config = dict(
    lr_head=0.00861,
    decay_shape='linear',
    batch_tokens=32768,
    train_tokens=154000000,
)
Each number is 128 + 24 x the weight over its row's rms, rounded and kept within 0 to 255. Layers, rows and columns count from 0. The size above them is the row's rms in percent of the matrix's.

# layer 6 attention query, 256x128, rms 0.29, rows 12-14,44-46,76-78,108-110,140-142,172-174,204-206,236-237, columns 0-127
size [ 78  90  95  87 102  95  90 107  96  41  50  40  79  75  62 120  86 107 101 105 101  79  76]
[[ 87 154 138 143 127 129  88 140 108 115 132  74 147 123 152 111 110 170 143 125 115 151  91 112 138  97 164 172 139 150 127 100 136 149 107 152 103 142 131 126 117 133 138  97 141 115 110  79 150 133 173 137 131 127 123 110 122 133 130 130 113 152 187 132 146 133 147 138 127 128 164 120 118 147 133 135  97 144  73 168 135  89 131 142 106 127  94 146  74 134  97  94 183 184 136 103 111 138 110 129 133 144 159  93 156 143 126 116 157 146 151 141 110 137 132 144 122 129 144 136 130 176 171 125  89 166 157 156]
 [161 123 109 121 148 118 136  93 107 118 163 152 131 156 148 116 162 145 162 128 110  97 117 141 108 115 142 115  59 115  99 118 102 142  60 144 157 165  97 138 115 164 107 169  80 102 108 119 140 173 118  91 132 128 143 131 135 138 110 157 160 154 146 133 119 120 132 180 106 101 144 127 153 137 133 153 118 138 136 159 102 156 144 125 161 138 130 103 125 166 140 154 142 136 123 144 108 160  99 178 149 108 141 137 131 131 115 106 132 126 180 164  91  89 146 152  91 139 133 112  94 124 130 121 123 132 156 161]
 [127 168 118 146 141 109 126 115 108  81 147  99 147 145 140 135 195 159  99 160 100 110  85 127  75 105 109 111  93 151 143 110 140 130 116 177 142 101 131  88 127 108 148 153 110 174  97 169 105 112  93 118 122 117 126 119 140 116 175 156 136 149 147 160 151 121 102 145 100 122 115 126 145 104 132 126 123 129  87 170 133 119  84 117 145 139 115 141 157 127 154  98  88 165 153 136 160 128  79 124 132 135 123 142 137 124 140  98 133  98 119 140 146  96 136 146 177 150 160 137 142 113 102 105 112 104 108 137]
 [ 94 122 134 131 134 112 105 159 133 139 121 167 136 116 185 156 118 103 102  70 184  99 153 126 118 146 109 161 141 110 119 134 174  98 135 114 113 142 135 137 128 127  91 101 116 178 127 145 167 124 148 125  65 136 117 132 111 108 137 123 105  82 153 126 138 177 131 135 141 137 112 136 129 142 109 181 153 157  93 132 122 131 132 171 154  80 130 140 112 110 141 152  85 110 103 116 130 108 106 144 109 135 158 135 100 162 112 126 112 146 146 137 131 146 129 129 120 102 139 132 125 149 112  84  71 167 118 162]
 [153 150 137 143 130 128 137  72 118  97 149 134 166 158 135 116 183 151 107 169 118 134 108  85  87 122 137 122  65 132 117 100 146 123 115 155 149  90 123 119 144 113 126 160 100 136 118 140 122 132 130 146 156 162 136 144 107 120 122  89 183 162 136 134 137 137 115 162 105 108 151  95 136 117 115 130  98  96 163 144 140 109 116 104 149 131 118 118 134 152 168 109  98 141  96 181 127 126 110 167 160 109 143 117  94 112 126 148 125  93 136 149 112  83 137 141 135 151  96  91 139 148 118 153  72 109 151 153]
 [134 136 104 170 103 110 102 104 132 131 147 122  86 129 131 122 143 135 107  61 133 108  94 139 118 115  98 103 128 145 109 129  82 147 120 144 135 136 147 108 120 158 131 177 138 120 132 129 133 166 110 103  92  90 146 120 158 159 165 170 132 119 172 168 116 110 123 168 130 123 108 100 102 132 148 168 128 128  80 154  81 148  81 156 127 104 138 170  97 139 100 135 136 164 153 138 179 108 145 111 114 127 122 158 114 114 127  51 134 118 151 137 145 102 100 129 127 120 155 115 142 122 112 129 130 142 126 127]
 [137 132 161 138 136 119 144 116 122  94 118 111 141 133 150  49 143 118 120 102 116 135 146 116 123 120 172 124 142 147  98 111 160 144 113  62 114 143 168 134 137 117 109 103 128 107 141 101 121  97 188 169  87  87 158 122 115 140 153 141 130 137 134 180 161 114 129 126 135 172 109 165 141 125 157 100 136 146 119 133 128 141 159 178  92 105 142 128 146 104 162  93 135 168 110 112 125 148 129 116 129 132 151 126 114 163 141 130 141 105  86 122 158 142 104 136  86 119 161 113 118  86  97 137 142 127  93 138]
 [162 137 132 130 105 134 143 115 115 113 140 133 119 147 112 114 166 175 117 144  77 117  86 105  94  96 144 112  85 145 108 103 141 141 105 173 142 132  92 125 121 141 156 156 117 120 130 127 163 126  93 146 140 142 158 132 138 111  90 115 169 124 157 145 162 138 118 141 113 104 145  66 158 153 161 165  64 134 152 146 118 119 133  89 172 152 118 125 130 161 114 116 119 160 123 160 137 116 116 170 168 138 107 132 118  93 144 131 136 121 149 132 118  97 169 181 132 109  84 161 114 141 125 126 118 109 140 113]
 [114 172  84 125 110 130 108  79 147 132 104 138 166  93 111  67 133 104 144 114 141 115 127 151 114  91 121 143 102 165  87 140 126 120  94 124 123  97 132 151 101 141 116 177 151 142 118 127 125 112 127 138 113  97  79 107 112 128 194 141 113 142 168 128 133 116 107 142 154  90 133 116 119 116 162 145 134 117 131 136  76 121 106 150 114 103 139 122 159 115  98 165 106 146 170 147 185 155 137 122 137 154 112 149  95 117 166  76 138 123 145 145 165 113 111 141 132 107 110 140 143  97 138 138 107 130 126 148]
 [128 158 152 130 101 105 107 182  74  88 185 130  91 119 105 117 157 101 128 103 175 113 146 135 100 105 115 124 108 194 137 124 126 171 116 102 157 122 109  97 149 120 128 136 119 118 121 104 129 123  94 117 149 129 140 134 160 139 143 188 129 114 179 108  91 148 153  96 111 134 122 119 145  96 149 148 111 117  88 123 103 147 163  81 149 125 156 134 100 143 146 146 125 150  98 146 146 104 113 106 105 139 103 145 122 122 131 102 106 149 131  86 120 169 131 120 116 135 149  95 141 133 159 138 109 145 152 151]
 [139 178 119  71 149 160 148  96 134 122 128  99 116 138 142  99 108 133 110  89 116 128 132 128 126  76 176 108 151 140 116 144 139 106 123 125 104  91 160  78 129  86 110 149 115 128 104 112 145 128 129 164 151 102 124 143 117 125 116 160 131 157  75 115 137 109 112 169 114  95 146  94 148 110 146 107 118 134 105 173 132 143 151  93 155  89 105 146 111 128 155 143 153 150 129 117 110 118 128 130 102  96 121 151  93 154 137  99 108  88 115 145 107 132 160 144 158 128 139  75 169  98 162 131 154 105 153 128]
 [132 124 133 148  70 130 177 105 140 156 119 157 129 137  99 116 147 138 114 129 158  87 148 155 101 113 134 110 110 147  90 165 106 165 118  96 123 167 172 103 165 121 140 129 146 132 146 100 141 112 152 104 105 150 114 113 117 114 132 129 144 150 167 152 118 133 160 127 131 150 131 111  95 181 148  98 115 119 110 117 128 137  98 109 165 110 144 136 163 133 129 114 138 125 103 107 197 169 139 122 188 128 105 143 148 171 128 126 141 135 139 116 143 141 122  88 113 171 165 153 111 125  80 116 156  99 158 128]
 [179 139  86 151 133 139 114 146 107 111 134 129 161 101 139 142 134 101  95 123 105 126 121  99 151  73 180 131 112 118 109 115  85 114 176 121 130 115 128 132 129 162 120 156 124 176 155 149 111 126 120 149 111  94  87 131 173 107  97 126 114 100 159 135 120 115 142 175 156 145 111 152 138 103 142 139 138 155 130 133 134 129 113  97 112 149 133 126 129 106  97 109 139 121 118 107 130 132 132 124 133  94 100 140 148 152 155  75 168 143 107 148 170 163  93  87 162 137 167 155 163 114 125 174 142 156 158 135]
 [170 148 122 135 168 139 132 157 168 122 162 147 109 126 135 117  99 165 132 119 165 144 124  78 122 150 104 158 108 140 113 119 127 174 131  78 155 113 161 107 145 128 149 186 163 139 138  98 153  82 144 108 100 132 132 140  95  74  94 135 147 130 112 100  97 137 135 153 153 121 189 112 120 162 133 128 111 124 120  95 110 139 115 137 129 149 137 121 107 116  99 127 192 115 150 161 123 132 126 155 103  94 178 118 155 146 111  96 105 128 120 151 116 123 136 103 143 109 147 136 160  89 133 149 132 127 127 125]
 [116  83 103 124 168 115 108 129 131 142 165 134 105 141 104 142 123 109 138 143 116 121 148 121 121 129 143  92 110 100 143  90 127 111 124 155 131 159 114 147 121 113 136  71 131 155 103 148  88 168 105 187 115 158 105 144 166 128 180 126 108 113 111 159 168 108  94 133 139 185  83 141 115 113 109 101 141 138 123 124 114 139  95 101 155 128 135 124 156 111 153 134 105 126 140 164 140 111 146 112 142 130 159 124 137 161 120 130 138 115 125 157 164 127  88  79 125 145  91 198 135 106 115 173 132 145 113 113]
 [115 172  79 113 122  97 110 149 126 125 105 127 176  81 149 130 157  81 121 111 150 128 106 129 127 139 127 131 127 122 160 107 144 124 145 113 120 100 206  99 151  87  83 138 113 158 127 132 103 153 152 155 117  91 115 141 119  94 180 104 105 143 137 125 139 115 105 128 130 125 156 158 136 140 101 128 170 129 135  89 123 173 131 162 122 154  98 134  84  87 108 136 107 112 126 137 140 139 159 132 118 129 131 116 106 117 132 115 116  98 138 135 138 176 110  86 116 157  91 124 142 118  95 160 170 145 148 118]
 [132 132 149 148 110 164 133  99 115 126 118  87 123 101 149 129 120 127 130 114 106 195 116 153 121 110 131 112 132 135 153 156 100  86  98 150 152 144 114 154 160 163 130  96 138 131 136 135 130 115 145 118 139 142 151 120 117 156 119  96 139 124 123 116 118 119 160 138  98 172 146 114 163  91  98 157 103 101 124 161 123 121 177 101 126 182 158  80 113 154 133 134 135 107 133 114 136 102 181 186 132 116 121 121 174 119 118 136 129 128 113 188 109  88 130 143 170  96  96 149 137 175 115 151 142 142 124 140]
 [149 143 107 115 151 138 160 119 148 160 114 102 116 102 141 110 157 104 106 123 154 124 147 133  81 123 127  80 109 104  85  93 109 107 108 139 110 113 135 139 115 168 167 154 108 119 144 143 114 161 127 110 135 138  88 101 137  72 137 147 106 160 151  96 140 138 116 132 158 104 134 117 112 160 146  47 146  99 128 139 144 149  96 142  94 104 118 149 156 109 133 163 101 138 149 163 138 166 163 114 140 119  92 138  98 141 167 101 123 139  72 128 170 153 131 154 123 123 133 105 149 121 139 139 132 129 117 168]
 [113 134 131 123 148 136 151 109 122  91  91 167 119 140  93 112 109 139 182 125 132  85 128 121 141  79 151 148 135 150 108  99 148 124 115 124  95 103 156  53 126 121 140  96 107 143 133  85 115 122  86 119 153 105 112 142 119 139 130 141 145 139 128 120 107  92 129 100  82 160 107 177 158 141 134 130 114 133 123 135 120 123 132 117 130 165 114 112 101 174 148 174  84 120 130 175 152 110 140 129 114 129 136 162 135 133 165 176 122  84 121 140 115 146 100 123  92 164 146 135  78 122 111 109 130  99 145 122]
 [122 145 104 168  83 129 147  98 113 117 113 112 153 122 185  68 145 130 104 110 121 103 113  91 116 101 150 149 138 154  87 103 125 133 108 153 166  75 132  91 169 147 134 185 140 139 154 134 157 161 138 119 146 128 119 139 113 122 132 121 127 161 165 120 145 126 149 143 166 130 133  94 126 164 135 102 138  97 112 154  89 139 148 127 147 116 143 127 150 117 157 134  75 148 145 109  96 163 144 125 136 135 154 140 139 123 139  80  96 104 106 130 103 100 136 126 174 118 132  65 136 122 118 140 124 115 125 145]
 [169 153 116 157 129 104 168 118 110  67 133 153 161 123 116 138 140 161  80 146 109  91 132 112  99 127 125  85  83 175 104 126  97 138 126 162 148 110 112 117 118 177 133 145  86 141 117 136 120 151 125 120 155 127 125 140 142 139 125 137 152 121 141 116 154 125 151 108  96 115 127 151 106 117 142  96  99 116 120 128 154 111  69  94 137 114 127 151 107 151 157 118 126 143  80 172 146 116 107 163 136 107 127 187  77 121 126 100 167  94 167 137 136  92 107 151 134 123 122  98  95 130 111 139 125 128 122 144]
 [ 96 125 123 111 123  81 117 153 149 153 124 161 109 151 128 162 128 140 170 154 108 116 137 149 120 117 124 131 159 117 118 146 141 153 137 161 151  95 118 171 137 115 175  54 129 148 126 105 129 102 150  99  97 136 107 126 139 151 120 129 109 174 170 112 116 156  96 128 149 159 103 165 129 121 147 127 111 119 116 112 118 137 109 145 109 151 110 110 125 157 104 127 185 128 110 170 131 169 124  89 124 132 125 132 122 149 141 122  94 108 142 166 131 155 155 112 150 152 129 212 117  87 140 127  92 151 132 113]
 [124 171  92 129 102 147 131 114 118  99 134 121 129 147 127 121 103 150 130 132  99 173 104  98 135  98 162 161 108 127  81 114 175 119 100 118 154 135 106 125 180 139 117 148 136 108 128 113 143 104 141 124 139 158 159 100 109  86 108 145 133 150 125 138 111  99 116 135  91 115 159 115 151 146 165  62  97 112 126 168 102 101 127 140 109 136 123 124 150  96 160 140 102 123 121 125  89 113 102 197 108 108 105  99 148 115 148 137 127  82 135 160 128 115 105 140 127 121 108  74 147  89 129 174 146 120 136 138]]
# layer 6 attention key, 32x128, rms 0.285, rows 12-13, columns 0-127
size [ 69  68]
[[164 103 172 140 180 153 118 136 130 124 139 120 106 143 115 152 135 110 124 151 130 134 129 138 165 147 113 121 111 133 131 116 124 112  86 137 155 124 107 162 129 144 150 135 135 147 118 124 132 130 121 183 157 161 156 149 119 113  92 124 127  94  87  90 158 149 121 137 132 112 117 106  76 124 164  98 148 127 174 169 157  78  96 145 178 146 116 111 147 132 125 108 128 111 147 113  78 161 118 110 143 104 120 151 128 128  80 130  89 156 128 132 152  93 160 152 130 125 122 145 168  95 108  93  84  96 102 108]
 [132  98 135 153 146 128 130 160 125 103 142 148 132 108 187 127 154 160 117 167  96 145 102 124 133 161  99 119 118 153  93 123 142 133 161 154 127  93  96 161 114 136 152 130 117 136 133 138  84 137  84 105 115 154 162 150 141 134 101  86 156  85 139 118 164 162 164 144  84 138 111 122 121  97 143 154  96 104 115 130 111  93 106 139 130  96 118 139 137 183 116 118 136 139 147 157 156 124 123 149 163 133 132 133 150 124  77 104 147 139 130 100 152 102 124 127 116 170  92 145 115 154  96 127 118  88  86  91]]